{"n_kv_head": 10, "norm": "layernorm", "init_std_o": 0.0278, "warmup_steps": 550, "schedule": "wsd", "seq_len": 1024}
Each number is 128 + 32 x the weight over its row's rms, rounded and kept within 0 to 255. Layers, rows and columns count from 0. Numbers have three digits each. The size before them is the row's rms in percent of the matrix's.

# layer 2 attention output, 320x320, rms 0.0341, rows 0-42, columns 64-127
090:102163135129103164125095122125118155128146121129096135124102140144115126112110144123110116120144124126138156148128124111135111135114152115132149115126133118147120133118126109128154092145147104
093:085148123120135167158150107157145110124132144118114116170149176129125124174136089136080131106127134146117138156117160120118144159115105151121136099135118111105152117133148109144120139108157107
099:097147140129161170170124124164128121122128145123115142172146160142133125122129128118116147133148111125095131126120115113175120118102067121108123136141119133110138140111102115147130100172126126
112:101158134137151144133144148109127105132131088165143134168128155124107083156150097133148133109111093138120114131135112151142117108129088115122101129129134104092158121119122100133088117127123150
087:170128183130133100095121111121122177138132114144115128136110059137114103144148131146185147135120123150123071143127165140131079122138145151186070131163114131103139126087112132138139122122123125
097:084113109125143217145093095137151094105123159106110117077102088130110173133150151097117089099105117129125169175157139092170106142140207131144155138119115138133071131136099085143147122064104117
107:101127081142130134142165135143149123141155089131125108106155123104157139119124137120135098125147172111130151156149132117157115146131160137100132103149112131156103145152107132136133154115093115
107:117136127164113178145127156168105107073145162132112145167118114111151126139096130142077118157174126116168145155146152130130133157093131161142184102154159132099150118104140173127159106164156098
072:119128158148119098047164088159091128117101103152146164168141093106123096133113100147098161178135124145134129112151119109141142133130060134099157098144141146121176137078136173083134135170145131
088:133167146118141127123155129166142140131140139144089159167165142106109099134110092149099190152130121126155062131160130156126137131123155156158108102138135139133157108152124146122119149135155120
086:099130096127130158167115131120167081083173100133146107093122085111118149151118142132116117155130155144122163143123123124177115139137182119160150152109141126097099098130156098138120109111132167
076:148119098135120144102141113128146112111129171158099143130120129092130119127113148103110164153134149122101148138098137101136138099135151123094132143097149130118115126173148129084161134164123114
104:100155116099106111148143141107139116161146107078113117080143107114119134128147115147122136125132142134140113136120127162133132108125125134162102103116134111110139122110144077129107116097128115
076:130140095138095208123116148134090130095142123117079120128120165123135125129092169136107113128144153125146164120118114098138161166115142131093156130145127124170064113122115087132170112107127077
085:097122101160132187164138092147122124087085187114104135143123126122117145114109136104086150159136119096115133145158144102149134144103134152154151158114121126151098105120129125165135113119106117
083:155096186153143082113138100156124141101107181160132138218125196122121119100118131147129228120152113120134076094160125144073156143091091135082122111125113099126175104131153152133116142197157123
068:126101146146134136107104112155111123119109114154134170091099138153143131131126133137155113091139147109116122134097125109159097123147139127104140162143112123092160118131112136131121126065131124
108:103109168121144155140099121138140137109121116143149109120109098156120152125127165115131072118103112120133091147122143134117085133152164101190105157126108123139110151125141096147117117142120133
086:119122130128109102149177148137124118115083142095141131136135123140138109150127071145138183149126128140103098152118120141109110151106132145175141129154138129099144144122146122126108080101146144
097:091138123108151109113135115145160125159146136155122145133134136142117149146147125125124152108128121124131086091112114109137119089141106116091121121118143089116143134128103093127094150124108139
090:143125091144133157159114132131134113117137088145124127108148118120112170123149136151140087090125130130142139136131134116155131132123125128134151105120114147150118144129130128165118115129129142
092:181118152098123079087120104121114178100104144160116150149102185097117083108138055138142199147128098134127100134150116148109127101120124136157173136166126130125093104090162138106123136098132142
106:102166131150117120140152155141161119138190090111149120080147115133127172107104151143112074109137149137143180156145123128179099124099198116154113131148116135144100132125138096131112138124133140
084:144127113139127144107150118120107166126128170149109117195120104130098055110114142096141157129136114108149095126093123111108154143120137114119099140128118134136098107126128179147139118123124121
130:131129121129129129139159147107137117127138121116117126099123137123117146111136124134128132138103125131116147132140143146139103121098145138176140126121128148139121126150117086121114140098135095
085:102150140131108097111120097101158122139117098170136137142112130127123116100138118121124116115161121139124154123155152082112131103157086141083153135108121173122106113078115148127104135066115148
284:158067109158195109145082101120192155103094174134107128103077137108086126118114107105188165088076139136124096089081132163111096079190131085150109189057081159123140178150060128185085163141072153
071:136120131130134143112085143113142164128153121141129132129124110085126146099116098116157119108118152112116083146146118108104124139128146111111132093110125093154203104169102125130131114089137153
087:129079143113140101114142111109108126158115118149084131157102120142092091137133140097170175117106098146091120153120137101104161126141117158137111136148112160146122175126127182130133168100094100
105:123114140131118100113134109099115139118132102161135145137134105103138136129132120105167131115124129145144077128105136155141135112152097095124128136165140127142148130145135153110137160118140148
083:072095096144136159149131130144146148101130114124127109079167078098147149126114123126126177146141090140141116122119142135131146113097092133076126109110161118142137124178125149123119121141141133
087:141144137110120078140128167161120136136148115086110134105146110163114158153117127135084122149153112159106110115127146152090152097150104128111118110158144150112114119121133182123125146111124100
122:085185113135100157142180145161110141124147120119113105128182099124197144150111112170063116188175150152158196187135149092177135135094159169109121090168145102121114098107187095078167100088176125
097:097115070180162128084102150161147115132137154158103129123129108125130137147118115122148156118157115122098091143114123139165075091138127116173135179117122140072169141135098117131087157120090144
075:148144171141103150122080113138108091127153101153133118141105154130108099119153117111133118107156153125151156115140109148103110101138077106166133127107118123137108126146099116128122117150151114
091:153135110140132174106077146099146095103113108147171128154124136166124128110136116107140081137135140127102134142138127119142118136153103126123147136107125128158133128145111118106144134103128118
086:139148143118108135109124101112129099124132138153150124196169145153114091095160135125138171111157111110122090113149133133141166102109072095080156110091134086109193098146126117126146143188126113
092:122116124115113134137127131094133109108120140150112123149118116136103129148153116109126123108120096124112169126124141107097133149135105118139136140128136137134137144122145131120134117149138118
101:108122077142149189146130129163141088098104161097132119143148110081160152151119140122086115136140124121130162176113120109181107150140177167102132101133126124179075100142120123139130133106160097
083:093114132131137123101163136154109089147126179130118133118138129118146158140138128146130135144131094141108101095147120140113147109134073109060127090128138123130145106149144126103107179160107147
089:124131133136120141167110099156103182119133151133118122131158128131117110141140139149114162104123131106129177123146138112143136123123108152108130131108124103127133120161122131116151127128141111
113:130142086132115218182109113148138067126134175077110119119135148145114150112132157116126077139120147128124180125154122122167120160099183141121134116150129124139095109127136097155144117123141114
080:108143168124098117186130116146143158152133129145160138184184139107139085134123088133082207137146109129146129118112131136131149116144116128120107079079088114088195125118140119088136126174143176